config = dict(
    num_hidden_layers=16,
    hidden_size=160,
    num_attention_heads=5,
    num_key_value_heads=5,
    head_dim=64,
    intermediate_size=512,
    vocab_size=604,
    hidden_act='gelu',
    norm='layernorm',
    norm_place='pre',
    norm_eps=1e-05,
    positions='alibi',
    qk_norm=False,
    attn_scale=0.125,
    bias='all',
    tie_word_embeddings=True,
    parallel_block=False,
    init='normal',
    init_std_qkv=0.0441,
    init_std_o=0.00551,
    init_std_up=0.0441,
    init_std_down=0.00435,
    optimizer='muon',
    learning_rate=0.00747,
    lr_mult_o=1.5,
    lr_mult_up=1.14,
    beta1=0.93,
    lr_head=0.00981,
    max_grad_norm=1.0,
    warmup_steps=200,
    schedule='wsd',
    decay_fraction=0.73,
    decay_shape='linear',
    final_lr_fraction=0.0,
    batch_tokens=[16384, 32768],
    max_seq_len=1024,
    doc_mask=True,
    train_tokens=255600000,
    max_steps=10734,
    dataset='wikipedia_en',
)
Each number is 128 + 24 x the weight over its row's rms, rounded and kept within 0 to 255. Layers, rows and columns count from 0. The size above them is the row's rms in percent of the matrix's.

# layer 5 MLP down (transposed), 512x160, rms 0.127, rows 438-459, columns 0-159
size [114  93  97  97 105 112 116 107  94  95  88 112 102  99 113  90 100  85  92 101 108  96]
[[110  87 113  77 118 108  98 100 127 115 138  74 101 119 124 138 178 119 126 127 142 167 133 135 133 146 128 125 138 107 108 145 113 129 134 169  87 203  97 160 139 138 183 124 141 125 133 127 108 164 129 159  73 123 117 104 131 128 158 122 101 160 116 149  93 107 159 163 141 109 100 118 156 156 109 139 111 102 102 149 100 126 140 100 162 113 132 136 166 134 107 109 134 129  98 120 132 138 101 118 145 124  71 111  99 195 161 142 100 117 133 128 133 133 119 116  99 150 126 136  81 145  86 152 154 125 161 154 112 137 146 137 158 125 142  66  99 108 119 127 146 138 154 117 138 145  92 130 123 146 145 151 116 134 141 130 126 119 165 149]
 [164 111  96 171 155 118 159  87 161 133 100 112 185 109 128 149 118 140 151 137 160 158 152 121 143 130 101  99  61 127 148 109 153 116 160 143 152 145 144 170 138 183 111 130 123 120 134 136 168 132 115 107  80  95 141 168 155 140 106  96 163 121 131 111 142 141 145 145 129  96  83 146 146 122 185 130 106 141 122 126 128 113 146 117 102 108 124 123 100 105 147 152 153 107 133  90 182 115 139 130  79 101 158 116 127 168 123 138 120 124 111 113 110 152 139 121 106 136  98 148 140 116 128 121 143 137 106  95 105 102 129 106 175 116 125 127  95 134 111 113 125 134 109 112 118 193 133 123 135 121 123  76 116 116 162 140  95 146  97 130]
 [129 116 112 175 116 150 108 151 119 100 129 131 122  99 126 136 167 155 146 174 122 147 112  86 116 103  97  81 111 139  93 141 122 128 131  61 116 145 129 134 132 162 140 161 135 168 140 122 155 154 118  98 157 119 116 157 172 128  82 115 144 143  70 138  94 129 139 125 150 181 136 120 126 131 148 187 115 120 100  96 145 135 123 118 129 111 133 108  93 104 114 143 111 101  80 162 138 122 124 100 124 137 113 118 122 147  91 123 157 141 147 133 109 100 148 148 134 107 116  86  97 112 115 125 134 119 125 157 104 135 148 124 170 115 156 172 159 148 133 144 144 128 135 104 118 137 115 121 152 149  96 105  79 172 136 149  95 194 126 111]
 [133 158 103 141  75 110 149 160 124 142 119 137  96 159 153 150 111 126 116 125 153 116 148 130 102 193 132 141 145 139 179 121 147 123 144 144 129  84  97 124 136 136 109 122 139  83 130 147 117 135  86 172 131 110 111 152 137 123 114 131 166 168 127 125 145  95 131 138 126  69 116 137 139 142 127 173 159 135  96 119 150 107 131 178 100 133 167  93 127 105 148 101 145 179 121 128 142 178 129 138 118 129 130 130 150 110 106 106 100 101 142 109  50  69 105 139 117 137 122 139 128 170 105 177 144 125 142 128 105 107  84  85 126 131  82 129 153 117 103 143 117 137 106 153 132 133 132 132 114 119 133 126 101 106 129 157 112 144 123 150]
 [136 140  93 155 156 130 125 132 137 168 161 144 174 142 149 138 107  97 126 131 133 126 147 114 116  90 144 128 140 110  73 164 119 161 136 109 120 124 152  85  98 126  94 124 102 146 119 120 106 127 110 124 117 179 112  97 125 125  79 113 141 147 131 180 124 128 122 113 121 110 133 164 122 134 128 168  85 128 108 143  91 134 101 133 137 134 140 144 102 150 158 168  73 128 142  95 127 104 131  93 203 135 106 151 138 134  89  89  94  95 136 118 111 126  97 152 124 163 129 130 120 179 120 170 176 130 125 112 167 138 134 149 127 152  86 147 152 128 113 130  99 125 119 126 110  94 107 139 117 148 138 145 116 156 116 119 141 104 194 137]
 [150 110 146 149 131 162 130 103 113 112 143 102 145 163 148 108 122 137 127 139 123 125 133 143 142 126 142 146 168 129 118 131 181 124  86 164 111 155 132 167 119  81  86  93 133 133 149 126 139  86 117 141 146 106 129 170 132 107 132 104  96 179 103 156  85 150 121 104  81 135  91 123 119 161 144 113 101 126 165 150 135  95 118 133  70 146 148 138 155 134 130 142 133 146 140 192 134 122 148 107 165  99 138 136 120  94 163  66 105 122 122 158 135  88  99 104 127 122  67 125 143 135 114 142  97 128 110 137  96  85 125 114 128 147 119 115 114 129  83 109 147 182 133 150 135 103 141  92 166 120 147 137 151 140 139 140 123 131 130 145]
 [151 108 102 114 101 133 153 156 162 118 132  70 125 123 128 129 101  77 131 132  92 132 138 126 123 153 113  86  82  96 157 120 114 134 144  85 146 203 136 147 135 119 117 146 127 117 134 156 159 137 137 124 160 125 158 159 129  84 100 154 114  93 133 117  98 104 160 162 107 138 130 102 126 133 118 153 104 164 138  81 137 102 128 119 113 105 172  99 110 117 127 132 107 124 127 116 139 143 146 136 113 132 144 139 145 121  86 147 166 105 168 126 140 132 160 106 117 163 130 116 128 133 127 137 187 189  97 140 122 153 118  95 126 134 122 100 168 143 132 176 120 145 136 133  84 109 110 137 160 157 117 135  94 130 144 151 102 128  71 102]
 [124 139 117 177 136 157 162 129 118  84 128 108 137 149 137 126 128  94 156 134 144 153 142 170 147 113 119 108 143 145 100  90  91  85 153 152 129  91 149 176 121 114 127  95  75 105  96 148  96 127  83 154 120 127 132 123 142 108 129 140 151  92 173  89 132 127 148 161 155 106 125 130 120 102 119 193  99 142  95 118 125 162 105 171 139 134 159 113  92 141  92 123 111 160 141 101  89 114 126 121 124 142 151 131 131 158 128 137 116 143 115 132  85 114  91 129 170 163 133 134 156 132 125 139 173 144 150 167 122 111 123 154 110 138 113  96 169 119 139 118 103 107 174 133 143 132 127  96 112 118 121 100 158 139 109 104 109 143 180 120]
 [126 156 110 117 143 131 115 131  94 119 125 109 115  97 111 104 126 115 109 116 175 142  94 145 109 114 125 160 114 158 153 110 129 144  96 161 128 150 113 164 101 130 156 101 123 112 149 140  93  99  95 140  87 142 140  97 136 132 125 147 125 129 144 115 162 135 145 179 172 135  94 129 102 133 170  88 159 145 136 137 101 108 164 160 122  63 113 133 150 111 144  93 130 118 149 130  88 125 112 136 113 121 141 134 135 121 123 122 150 118 100 159 169 106 109 126 110 168 167 199  84 141 197 126 147 119 137 147 125 151 114 101 163 126 129 138 103 116 123 140  86 137 111 143  97 104 112 164 100 155 188 117 105 132 133 104 148 104 116 111]
 [ 78 107 150 119 123 143 125 151 133 191 116 156  88 104 148 121 126 140 131 126  81 122 119  81 124 148 136 156 150 105 118 136 134 128 156 161  93 153 108 135 115 110 139 186 137 108 111 100  86 154 159 149 123 131 119 135 137 149 126 182 123 105  70 162 115  98 141 110 132 143 122 132 128 112 120 130 112 126 157 131 126 122 159 135 136 116  75 113 108 140 116 115 126 140 109 136  91 158 126  91  75 111  96 102 123 147  96 143 135 106 180 100 119 140 136 117  95 133 164 172  90 165  80 119 153 116 133 140 148 159 153 154 133 148 118 149 137 125 110 180 146 140 117 156 122 130 156 125 136 174  94 120 142 149 129 106 115  84 156 104]
 [138 136 148 133  99 127 119 138 139 178  99  78 127 114 104 124 161  96 129 126 133  97 155  98 102  81 124 114 132 105 147 149 126  90  87 108 129 119 126 143 151 167 107 114 137 100 151 131 141 184 161 111 140 155 157 130 145 182 183 148 171 119 137 158 139 139  92 138 125 121 153 141 105 177 142 118 124  94 156 139 122 100 156 100 120 142 137 133 168 145 120 135 114 131 139 141  86 119 152 155  93 107  99 119 126 136  65 189 141 118  91 119  88 129 135 121 120 114 131 114 117 150 123 115 139 130 152 132  85 150 131  87 121 131 145 137 120 121 167 117  98 158 149 150 178 150 116 126 124 120  87  95 130 123 132 149 144 111  85  99]
 [150 124 143 154 132 111  91 115 137  99 126 129 109 110 118 109 125 148 130 155 101 114  99 131 181 104 110 130 124 116 127 158 159 119 131 157 166 132 120 135 108 122 147 121 140 104  91 132 165 116  88 156 102 124 182 128  94 135 130 114 133 156 161 141 158  68 138 100  99  98 118  87 148 119 127  96 132 109 146 140 121 170 167 119 114 107 132 194  72 139 142 101 163 135 158 148 131 126 103 157 163  99 116 133 119 108 132 103 147 133 152 181 121 114 112 140 115 114 151 138 113 131 158 135 157  79 166 145 138 118  97 120 134 159 138  94 130 143 118 157 168 115 107  85 140  89 161 114 107 134 140 119  77 123 161 120 169 123 152  99]
 [ 98 163 151 128 161 166 128 131 138 126 119 161 115  99  90 149  89 144 150 135  85 106 138 122 144 131 135 110 149 146 133 100 125 112 108 153 187 161  66  93 123  89 134 125 137 118 132 110 120 134 118 157 155 145 124 128 153 102 159 133 133 126 136 114  95 151 140 152 113 135  96 125 137 115 124 143  78 138 142 135 129 113 114 125 159 109 135 151 138  84 108 162 108 140 107 177 121 146 113 142 151 109 134 153 134 135  77 109 130 111 151 113 132 154 123 126  95 111 103 166 142 118 116 133 145 161 149 141  95 144 146  70 115 155 106 190 123 137 106 133 102 122 133 144 170 142 127  97 102 150 173 125 136 178  52 114 121  82 109 120]
 [171 154 102 149 120 136 133 119 110 127  83 132 173 166 106  90 159 131 115 105 149 125 133 127 130 129 161 147 106 151 121 149  97 155  91  88 139 102 179 169 101 157 104 149 126 180 152 123 131 127 126 151 108 116 141 138 140 131 120  71 133  73 133 112 165 176 122 183 126  96 135 132 144  86 195 129 116 101 127  98 141 122  91 140 149 168  72 112 104 106 132 126 162 134 124 110 137 116 131  89 139 136 137 143 132 117 158 147 130  94 154 110 162 116 168 111 142 112 145 146 145 137 105 170 146  99 104 135 142 141  99 127 116 114  85 130 114 135 122 110 128 120 104 130 163 139 132 119 140  90 134 121 100 163 107 105 130 144 127 128]
 [160 127  89 102 161 112 139 144 126 101 140 110 123 126 142 126  97 127 110 103 110  80 124 133 134 139 146 136 152 136 136 111 148 117 109 124 129 134  82 122 110 145 134 150 145  84 132 112 161 110 123 161 174 141 159 127 108 139 136 112 164 216 161 127 116 125 187 156  99 121  88 126 121 125 129 162 134 127 102  82 101 106 137 155 138 152 135 118 139 108 109 155 127 131 168  90 111 122  92 171 138 181 130  84 107 103 102 123 149 140  83 125 128 160 115 158 145  97 128 129 147 135 125 110 140 129 140 142 115 163 122 116 151 143 123 166 141 126 150 133 112  84 129 132  93 181 153 153  88 128 140 169 136  93 116  85 100 126  95 123]
 [160 129 132 141 107 123 114 124 125 163 118 145 106 160 136 116 102 129 144 105 152 122 141 118 125 130  87 128 148 110 150 110  97 107  82 135 156 109 131 152  75 125 127 123 127 127 120 125  90 135 181 104  91 109 115 127 155 136  93 154 151 104 127 106 131 135 113 117 115 104 138  82 126 156 136 154 146 101 123 143  81 154 158  84 110 105 131 124 127 127 147 173 158 132 125 146  97 133 130 143 163 120 142 132 117 136 118 135 128  92 177  87 140 108 143 164  86 152 115 118 124 143 164 115 145 110 148 144 147 113 125 119 123  83 141 132 179 102 142 183 172 122 158 163 112  98 124 108  99 187  87  95  83 178  93 148 144 146 151 140]
 [160 107 125 138 136 145 148 104 146 116 182 114 143  99 157 120 118 148 143 125  55  75  93 125 126 171 116 142 142 104 154 132 120 122 130 130 150 105 139 107 114 122 126 153 132 158 136 165 159 102 127 102 141 106  99 139 131 121 104 110 126 148 123 137  87 138 132 109 118 122 137 157 127 143 131 114  67 192 126 134 180 107 103 156  91 109 119 132 123 126 147 135 113 136 129 149 127 114 125 102 156  89 139  87 129  97  89 129 100 109 170 139 142 139 117 152 133 114 102 122 131 114 196 120 144 112 116 165 116 108  83 133 139 140 179 148 120 124 170 107 117 168 161 117 101 155 126  94 105 156 148 149 165 140 107 100  93 149 108 152]
 [176 115 117 126 128 154 165 131 161 114 147 125 121 114  83 162 136 162  94 117  78 130 155 119  91 126 169 139 136 114 157 139  93 126 175  79 147 119 171  76 115 136 126 140  89 146 163 118 174 170 178  85 138  83  67 105 124 118 142 124 163  92 125 116 125  75 143 105 108 132 153 163 150 128 155 138 123 154 117 113 110 125 135 129 103 146 106 161 176 124 119 105 102 127 168 127 131 134 127 143 139 139 112 145 128 106 122 132 119 132 153  98 116 163 145 149 106 148 115 137 108 140 155 151 115 129 129  69 130 111 135 155 150 105  95 110 145  80  98 149 112 122 147 140 151 130 127 124 102 104 131 109 120 141 118 124 139 137  94 138]
 [113  97  94 160 110 150 147 111 124 145 106 131 169 145 140 133 137 145 112 130 152 117  95 153 169 114 123 100 161 102 133  85 170 120 117 136  93 168 106 132 119 138  92 135  72 119 146 106 149 141 155 129 148 121  93 121 140 144  77  92 150  86 108 140  98 123 116 151 130  88 126  67 114 155 147  93 159 145 127 155 106 137 131 176 125 148 149  87 126 105 146  79 178 113 120 118 126 122 140  95 134 143 142 116 122 161 134 107 124 105 156 124 146 144 140 139 125 145 160 188 138 135 175 138 146 124 160 142 146 128 112 146 141 137 116 146  95 133 140 148 158 135 114 125 123  89  88  68 105 160 139 144 113 117 148 135 119 104 117 170]
 [102  96 160 149 136 141 129 122 113  99 127 135 165 118 161 162 172 159 184 138  89 119  86 132 134  93 115 148 121  81 122 115  96 153 145 138 127 118 147 144 168 122 157 103 145 153 116 125 122  99 123 153 129 159  89 124 123 117 169 119 135 108 166 131 148 167 152 118 141 157 145  68 138 113 135 123 140 127 100  93 128 142 115 133 128  65 125 105 128 138 133  78 125  93 120 127 107 142 148  90 143 138 121 138 115 139 147  94  95 118 138 138 128 103 133 134 129  95  98  88 137 135 108 116 136 135 194 135 109 121 106 167 151 178  80  99  97  98 163 152 146  90  98 103 140 156 137 148 109 139  96 140 141 159 149 113 132 134 105 127]
 [114 124  84  78 173 126  67 115 110  97 142 111 105 142 107 146 156 155 130 117 120 106  74 142 132 151 130 138  93 163 121  84 159 154 114 102 107 123 151 112 104 122 140 116  94 125 133 125 110 169 143 114 135 117  81 113 138 133 150 148 159 122  83  93 157 130 136 108 164 144 117 128 134 105 130 106 141 141  83 145 129 141 113 135 140 114 113 130 168  98  87 125 139 150 152 134  68 109 113  87 124 121 122 153 148 126 163 163 146 100 136 129 179 100 100 170 158 125 148 159 150 144 138 114 115  90 142 107 154 147 117 158 130 153 121 136 126 138 125 148 188 151 118 159 141 100  85 122 125 151 136 149 125 125 114 168 122  88 129 156]
 [159 174  96 101 119 166 103 107 103 127 154 105  87 156 138 118 119 146 151 114 121 137 158 135 183 139 140 100 121 124 169 109 118 118 150 138 133 114 153 111 112 113 128 127 138 112 179 126 101 113 123 110 124  92 105  88 149  97 136 108 172 155 129 150 167 134 149 135 116 118 136 142 118 127 115 147 106 155 144 121 162 118 107 157  65 120 137 127  54 159 148 103 140 154 150 139 142 136 114  91 124  86  79 169 115 151 129 141 156 138 145 134 104 119 138 123 159 128 119 136 134 143  83 150 165 132 107 125 118 119 114 109 146  93 120 142 112  85 163 133 102 185 104 142  97 141 173 146 130 108 148 159 103 132 156 116 105 100 101 153]]
# layer 5 MLP up, 512x160, rms 0.268, rows 439-459, columns 0-159
size [ 98  91  96 102 102 112  98  95  99  89 105 103  99 100  93 100  89  99  98 108  99]
[[124 134 121 118  98 123  96  96 129 123 145 156  74 113 131 152 137 154 108 147 133 108 104 164 143 114 162 129 168 139 103  97 142 108 142 130 146 152 107 105 119  85 137 162 116 138  88  99 123 121 109 136 147 170 142  82 106 115 174 131  75 143 160 143 139 124 113 142 133 153 113 125 130 159 170  82 166 118 137 105 148 115 120 186 194 133 137 111 114 153  77 122 201 124 179 131 113 132 124 107 125 110 167 142 153 142  91 169 116 130 123 164 127 106  91 129 111 130 123 105 147 104 135 126 130  84 106 140 139 128  93  92 134 150 104 120 147 138 130 127 117  97 158 147 125 100 104 127 104 119 131 144 131 139 149  99 126 115 151  99]
 [125  95 101 136 138 156 126  82 133  83 131 116 145 156 136 141 145  98 108 132 161 111 115  95  94 103 149 114 112  95 116 124 179  95 136  82 156 139 132 127 118 177 179 178 145 120 190 121 136 133 116 100 113  97 121  93 143 115 111  99 118 123 141 160 166 125 157 122 152 156 118 119 117 161 118 135 141 152 138  78 137 129 126 118 113 100 135 144 114 111 142 107 102  95 151 124 114  86 160 137 115 125  98 124 137 173 130 135 108 137 131 115 110  97  91 140 106 142 157 138 119 112 125 127 146 102 103 168 116 140 104 167 129 158 175 113 151 104 153 125 181 146 153 117 106 103 121 164 102 124 124 170 106 125 145 135  96 133  95 181]
 [123 133 105  86 152 166  88 127 131  95  85 152 140 137 158 119 129 110 103 135 151 111 111 128 131 157 113 138 117 127 148 109 154 113 171 128 137 165 177 138  77 123  64  97 135 149 126 128  88 172 132 145 111 103 132 127 142 162 112 104 121 155 101 130 116 170  98 140  83 129 132 138 113 121 141 141 151  87 175 121 120 136 108 121 136 124 147 136 131  91 123 101 134 127 138 104 138 142 103 103 157 138 112 143  81 161 145 144 189 113 112 100 110 152 126 110 143 116 139 143 152  96 142 109 136 126 112 122 179 157 168 107 166  79 139  85 124  97 120 124 144 144  99 144 109  85 106 132 149 131 168 122 110 107 171 153 150 152 150 133]
 [140 150 168 144 108 145 109 127 125 144 171 119 102 108 144 120 124 114 113 109 114  81 123 132 149 139 154  91 144  69 172 113  88 123 173 126 159 146  98 168 135 139 147 164 121 124  94 101 133 142 145 108 159 119 120 158 127 102 120 142 127 140 127 146 123 157 106 142 127 151 152 132 116 123 122 141 134 134 119 122 130 155  93 142 122  93 117 111 149  62 131  98 132 108 127  85 129  59 128 165 116 116 118 120  84 169 144 140 160 152 147 130 140 106 154 149 141 127 118 167  93  99 136 122 124 168 111 159  94 163 140 127 125 147 144  95 147 171 116 111 117 128 127 157 100 166 107 134  88  78 113 153 108 153 131 150  98  76 138 155]
 [106 126 137 105 178 118  90 109 125  31 111 115 120 101 116 149 147 109 123  90 150 124 158 124 162 139 140 132 163 120 155 152 113 122 127 138 102 140 123  99 146 184  93 134 136 151 120 117 135 158 135 160  87 142 126 109 134 122 160 108 158  91 120 146 145 177  83 152 124 130 112 166  95 128 131  92 151 114 138 129 108 128 101 197 104 176 100 122 118 132 100  82 129 126 127 165  87 120 154 104 131 129 129 134 110 140 105 104  95 123 136 124 100  91 148 142 140  92 112 119 166 118 144 117 161 151 149 112 107 156 172 154 130 144 141 150 123 132 142  98 142 155 137 127 125 143 112 131 124 105 115 149 156 155 141 111  90 113 156 138]
 [159 124 131 123 133  98 133 127 121 132 130 169 111 113 146 129 110 123 159 134  94  94 180 127 147 126 143 115 162 127 177  90 133 172 134 164 138 170  90 184 100 169 130 124 144 164 148 130 105  98  99 111 159  99 104  98 123 145 153  82 124 133 111 113 189  92 128 111 109 114  71 153 106  99 131 150 144 139 149  89 105 135 171 151 135 175 122 100  94 140 128 133 122 105 129 135 145 116 131 172 105  88 143 106 126 107 116 114 127 158 135 105 115 132 126 143 151 109 123 101 123 162  88 118 162 118 125  86 120 140  81  90 154 102 137 133 155 100 120 109 100 122 134 149  98 130 143 130 130 155 122 132 116 113 139 157 129 137 111 174]
 [145 109 125 112 132 161 139  98 105 128 130 127 117 151 135 168 108 122 152 179 168 137 158 128 133 126 119 133 127 155 148 143 153 108 131 122 101 111 158  83 131 152  72 115  65 139 115 161 137 139 127 128 133 101 127 140 128 129 137 155 148  87 136 156 110 130 139 117 119 129 132 110  88 150 153 164 156 141 110 113  84  92 163  95 142 139 152 147 126 180  95 143 132 127 118 130  91 126 161 121 151 114 158  91  73 104 134  99  89 150 144 110 125  94  85 139 140 141 120 136 109 160 143 107  96 125  85 112 130  57 134 160  90 130 133 130 116 125 196 101 132 133 134 140 130 126 137 137 192 138 100 150 146 124 145 146 127 111 130 107]
 [151 104 117 110 124 159 127  95 128 131 159 150 155 172 122 138 109 120 163 133 101 174 130 148 118  94 119  81 143 100 104 130 148 138 128 123 114 129 105 141 121 132 115  93 148 141 157 112  74 126 114  83 121 155 136 109 120 136 132 153  91 147 147  75 139 124  70 150 126 112 124 171 163 145 115  98 108 123 122 141 115 108 169 129 163 165 107 122 141 105 124 150 127 115 134 115 155 130 116 162 120 129  96  93  96 137 153 141 124 123 111 111 148  86 132 173 129 133  78 104 118 154 123 186  97 114 112 126 159 148  95  86 120 158 150 128  96 134 129 124 131 161 151 146 124 161 150 119 151 137 141  71 122 148 174  94 172 105  98 119]
 [147 109 139 131 163 114 130 147 103 109 143 108 103 141 135 122 124 139 140 113 158 122 170 122 154 130 127 126 100  94 167 125 144 169 123 142 173 149 150 108  89 144 130  96 128 143 146 134 147 115 120 101 117 153 145  87 129  90 115 118 148 162 139 131 190 154 114 119 172  94 151 125 160 124 133 118 139 128 126  93 129 145 105 132 139 146 144 134 138 144 166 134 162 119 112 105 134  75 101 137 125 132 169 179 128  82 127  77 138 135  82 140 140 101 140 167 146 115 107 120 166  75 128 124  94 124 109 106 135  96 174 102  80 132  93  99 113 148 157  88 144 105 120 106 106 147  99 121  85 109 133 131 134 145 146 129 122 167  78 158]
 [104 113 119 111 122 138 152 115 132 176 122 142 110 138 134 108 127  95 119 157 147 121 146 160 110 134  95 126 157 127 149 136 102 153 107 131 150 124 119 108 131 148 115 117 160 104 132 136 133 140 107 135 142  96  85  83 134 138 152  93 149 124 152 166 122 149 144 103 173 169 128  88 134 138  96  95 133 102 130 149 136 119 116  97 142  84 113 188 117 100 154 110 163 128 177 105 109 123 148 203 120  79  91 110  97 136  85  65 164 124 146 134 142 108 146 122 141 123 118 135 116 170 121 106 146  94 111 159 138 163 148 106 143 148 123  94 158 118 116 142 113  97  96 120 152 131 167 103 169 118 142 124 126 143  80 137 119 127 104 124]
 [152 145  91 148  98 166 121 134 110 146 124  97 127  83 163 156 127 142 168 143 123 121 134 211 137 150 106 119 146 145 146 141 111 166 116 101 125  96 116 122 122  95 148 133 164  89 140 124 122 139 110 146 135  98 144  72 131 177 159 111 160 139 131 123 152 101 143  93 130 131 138 137 135 118 155 105 162 156 115 132 124 132 113 117 120 141 113 164  68 138 146 115 135 152 123 161 144 131 131 183 109 125 101 153 103 139 111 105 131 145 111 146 112 127 110 156 166  91 122 121 125 114 128 111 135 174  82 108 111 139 108 123 160 100  72 120 147  87  90 115 131 120 108 159 144  72 151 108 106 109 119  98 146 110 153 105 128 101 143 149]
 [118 112 109 151 127 113 133 124 158 109 121 122 153 142 118  99 183 109  66 112 161 103 119 126 132  88 162 148 148 154  90 155 147 131 112  93 110 130 147 117  87 144 101 157 149 119 102 124 155 111 172 112  70 101 130 163  98 168 122 154  99 139 142 135 135 121 116 120 117 139 140 159 120 131 164 132 157 125 112 128 120 176 175 151 100 172 124 133 141 171 177 115 138  82 155  99 160  74 144 115 122  93 137 116 160 114 147 138  91 145 129 140 181 142 153 103 129 135  99 106 127 127 120 135 115 107 132 101 130 128 126 129 165 100  95  97 145 120 126 125 154 135 125 118 112  91  93 142 130 165  97  98 149  99 128 121 163 124 149 118]
 [ 89 122  98 123 133  96 138 102 120 168 127 130 119 134 174 110 129 146 113 129  89 102  91 133 114 157 101 171 107 143 155 139 171 121 128 143  94  94 112 114 125 115 146 157 108 111 141 110 141 156 118  99 150  84 171 161 145 118 100  93 135 147 137 157 118 103  83 167 121 123 143 126 137 132  97 151 127 147 177 111  90 137 164  72 116 149 177 112 132 117 119 136 108 121 119 138 129  58  94 138 135  88 143 125 128 196 125 114 111 156  76 117 124 132 131 163  83 130 132 185 122 112 136 108 156 104  93 130  95 111 160 137 122 133 137 124 125 135 120 117 126 127 142 164 135 138 163 146 131 158 125 126 137 151 148  99 116 149 118 144]
 [173 133 114 117 158 119 146  87 128  93 120 135 135 110 141 116 135 140 118 118 134 141 137 134 133 114  98 108 114 132 124 129 132 110 129 157 133 108  99 164 133 128  72 110 148 113 139 122  98 126 130 134 142 140 136 145  86 102 113  95 127 138 100 178 141 147  57 141 100 147 144 101 147 126 146 119 180  95 120 125 126 126 129 140 124 108 134 106 156  84 106 146 103 134 139  84 162  95  94 170 102 129 131 134 150 127 140 133 155 138  98 152 153 142 106 114 157 131 130 122 166 142  95  73 115 117 153  93 175 160 114 173 170  95  69 145 165 114 161 173 108 134 116 141  94 116 138 176 136 179 138 153 115 125 155 124 136 148 111 127]
 [ 78 168 127  91 156 123 166 114 125 118 133 112 126  81 113 125 130 133 111 118 105 120 125 132 115 149 162 132 119 151  94 135 129 126 138 112 132 142 146 102 160 127 160 105  92 116 151  85 156 165  59 129 132 134 114 132 138 161 135  86 143 163 118 153 103 142 107 125 142 168 145 145 116 117 164 113 128 128 175 103  98 146 135 138 116  64 130 123 138 107 156 114 121 113 133 115 165 123 171 144 138 172  87  88 108 126 134 131 137 157 149 182 129  94 109 121  80 120 131 102 150  93 122 172  99 136 174 161 136 141  95 116  96 129 154 128 112 102 101 127 162 125 117 125 112 147 161 129 127 124 112 138 161 135 133 167 180 112 103 142]
 [105  97 108  87  81 125  63 121  96 141 149  85 169 138 104 179 117 122 156 135 159 114 104 150 117 142 136 114 139  88 129 126 124 151  88 121 136 148 135 117 153 122 182 114 112 159 104 129 134 112 107 124 123 129 138 140 143 104  94 125 111 185 138 118 147 133 116 131 146 101 131 103 192 180 125 131  86 158  80 100 113  91 125 137 138 161 168 162 143 163 148 118 117 123 110  95 112 132 160 112 111  95 165 168 108 143 106 133 123 121 122 126 100 136 130 118 130 109 156 124 119 136 132 175 114  92 126 122 160 112 169 156 120 139 117 102 152 148 126  91 115 123 133 152 138 134 137 137 183  95 114 116 155 161 116 114 134 100 138 137]
 [111 126 143  99 107 115 145 121 115 152 131 130  71 139 178 110 142  83 153 116  86  75 118 135 157 123 116 111 150  97 136  71 133 133 123  81 117 178 132 170 121 124 144  98 199 133 105 155 116  73 126 128  89 102 128 123 108  81 154 121 113 149 157 113 114 116 119 150 163 162 130 136 116 156 104 140 124  96 151 149 140 130 100 146 148 126 122 119 142 130 110 138 133 139 119 152 118 118 121 169 112 163 113 116 150 177 159 128 136 154 151 132 108 100 122 133 147 102  98 128 173 103 133 157 153 143  93 144 115  90 152 121 124 124 165 146 178  88 132 119 135 125 132 101 125 122 131 132 112 142 105 148 116  91 142 176 148 166 126 143]
 [143 112 156 147 138 121 152 123 100 162 133 113 147 122  97 105 140 149 160 101 130 127 144  91  83 166  97 192 123 109 128 130 118 109 171 101 141 157 113  85 117 116 155 109 151 127  69 159  90 113 105 123 128 168 131 115 133 106 124 125 112 113 147 111 150 121 123 124 159 135 119 108 135  92 150 140 133 113 148 122 132 135 119 123 137 105 110 168 154 149 119 137  86 176 130 174 154 150 127 213 113 162 166 121 122 123 159 131  86 150 101 104 110 111 126 142 111 143 115  75 150 101 125 134 127 123 104 123 139 157 121  92  75 119  86 159 163 109 121 130 118 124 130 137 132 149 137 154 149 149 173  98 137 161 113 105 129 105 120 117]
 [140 117 143  96  93 127  86 144 158 160 126 141 148 148 154 150  94 128  94  83 151 104 119 151 121 139 103 127 116 137 119 117 142 152 145  50  88 106 160 167 122 107  88 124 153 124 123 156 122 114 158  99 133  99 113 137 123 106 145 101 187 151 124 136 134  84 164 125 147 108 107 181 146 143 142 117 160 129 154 145 119 139 173  99 131 130 126 151 131 117 135 109 135 156 136  93 161 126 126 163 104  86 158 113 169 131 122 114  84 133 134 154 123  88  98 162 130 105 149 152 121 125 112 186  90  92 132  73 136 118 114 145 142  75 130 125 118 139 154 117 139 140 124 152  84 116 111 134 140 148 141 107 139 119 120 148 118 136 115 140]
 [139 136 123 116 142 141 165 102 111 109 113  65 154 119  90 147 135 131  90 130  78 151 112 160 149  92 119 116 192 104 146 154 125 107 138 130 157 131 145 166 147 138 169 138 123 112 112 135 153 148 138 200  98 111 156 101 123 150  82 131 122 138 137 116 135 123  84 158 139  95  87 140  75 168 157 119 106 140  96 129 129 159 117 104 131 177 128  96 105 135 153 172 135 108  66 114 138 164 131 151 137 130 126 117  94 167 136 153 126  99 151 134 128 106 156 135 108 121 114 136 127 158 147 146  93  89 141 123 106 131 134 146 141 121  98 137 168 146 146 104  96 136 139 112 137 127 105 145 116 148 102 134 138  83 120 122 138 145 131 111]
 [114 165 127 149  80 108 105 133 161 143 139 112 151 139 107 112 145 117  79  91 103 144 108 142  87 127 120 138 132 124 134 107 104  86  98 123 117 144 167 128 145 124 133 127  78 115  83 145 172 157 112 141 127 119 120 117 112 118 115 131 134 156 136 148  98 138 175 117 116 126 162 126 138 114 120 169 161 118 158 150 111 117  95 160 134 139 142  94 162 138 145 117 101 103 112 106 133  93 123 140 110 135 159  99 158 160 135 188  86 158  85  95 148 127 119 106 110 150  97 160 106 108 157 146 126 138 175 129 137 160 139 132 125  98  72 127 174 116 131 117 152 155  97 134 182 150 116  85 110 139 155 158 108 131 119 139 140  85 142 145]]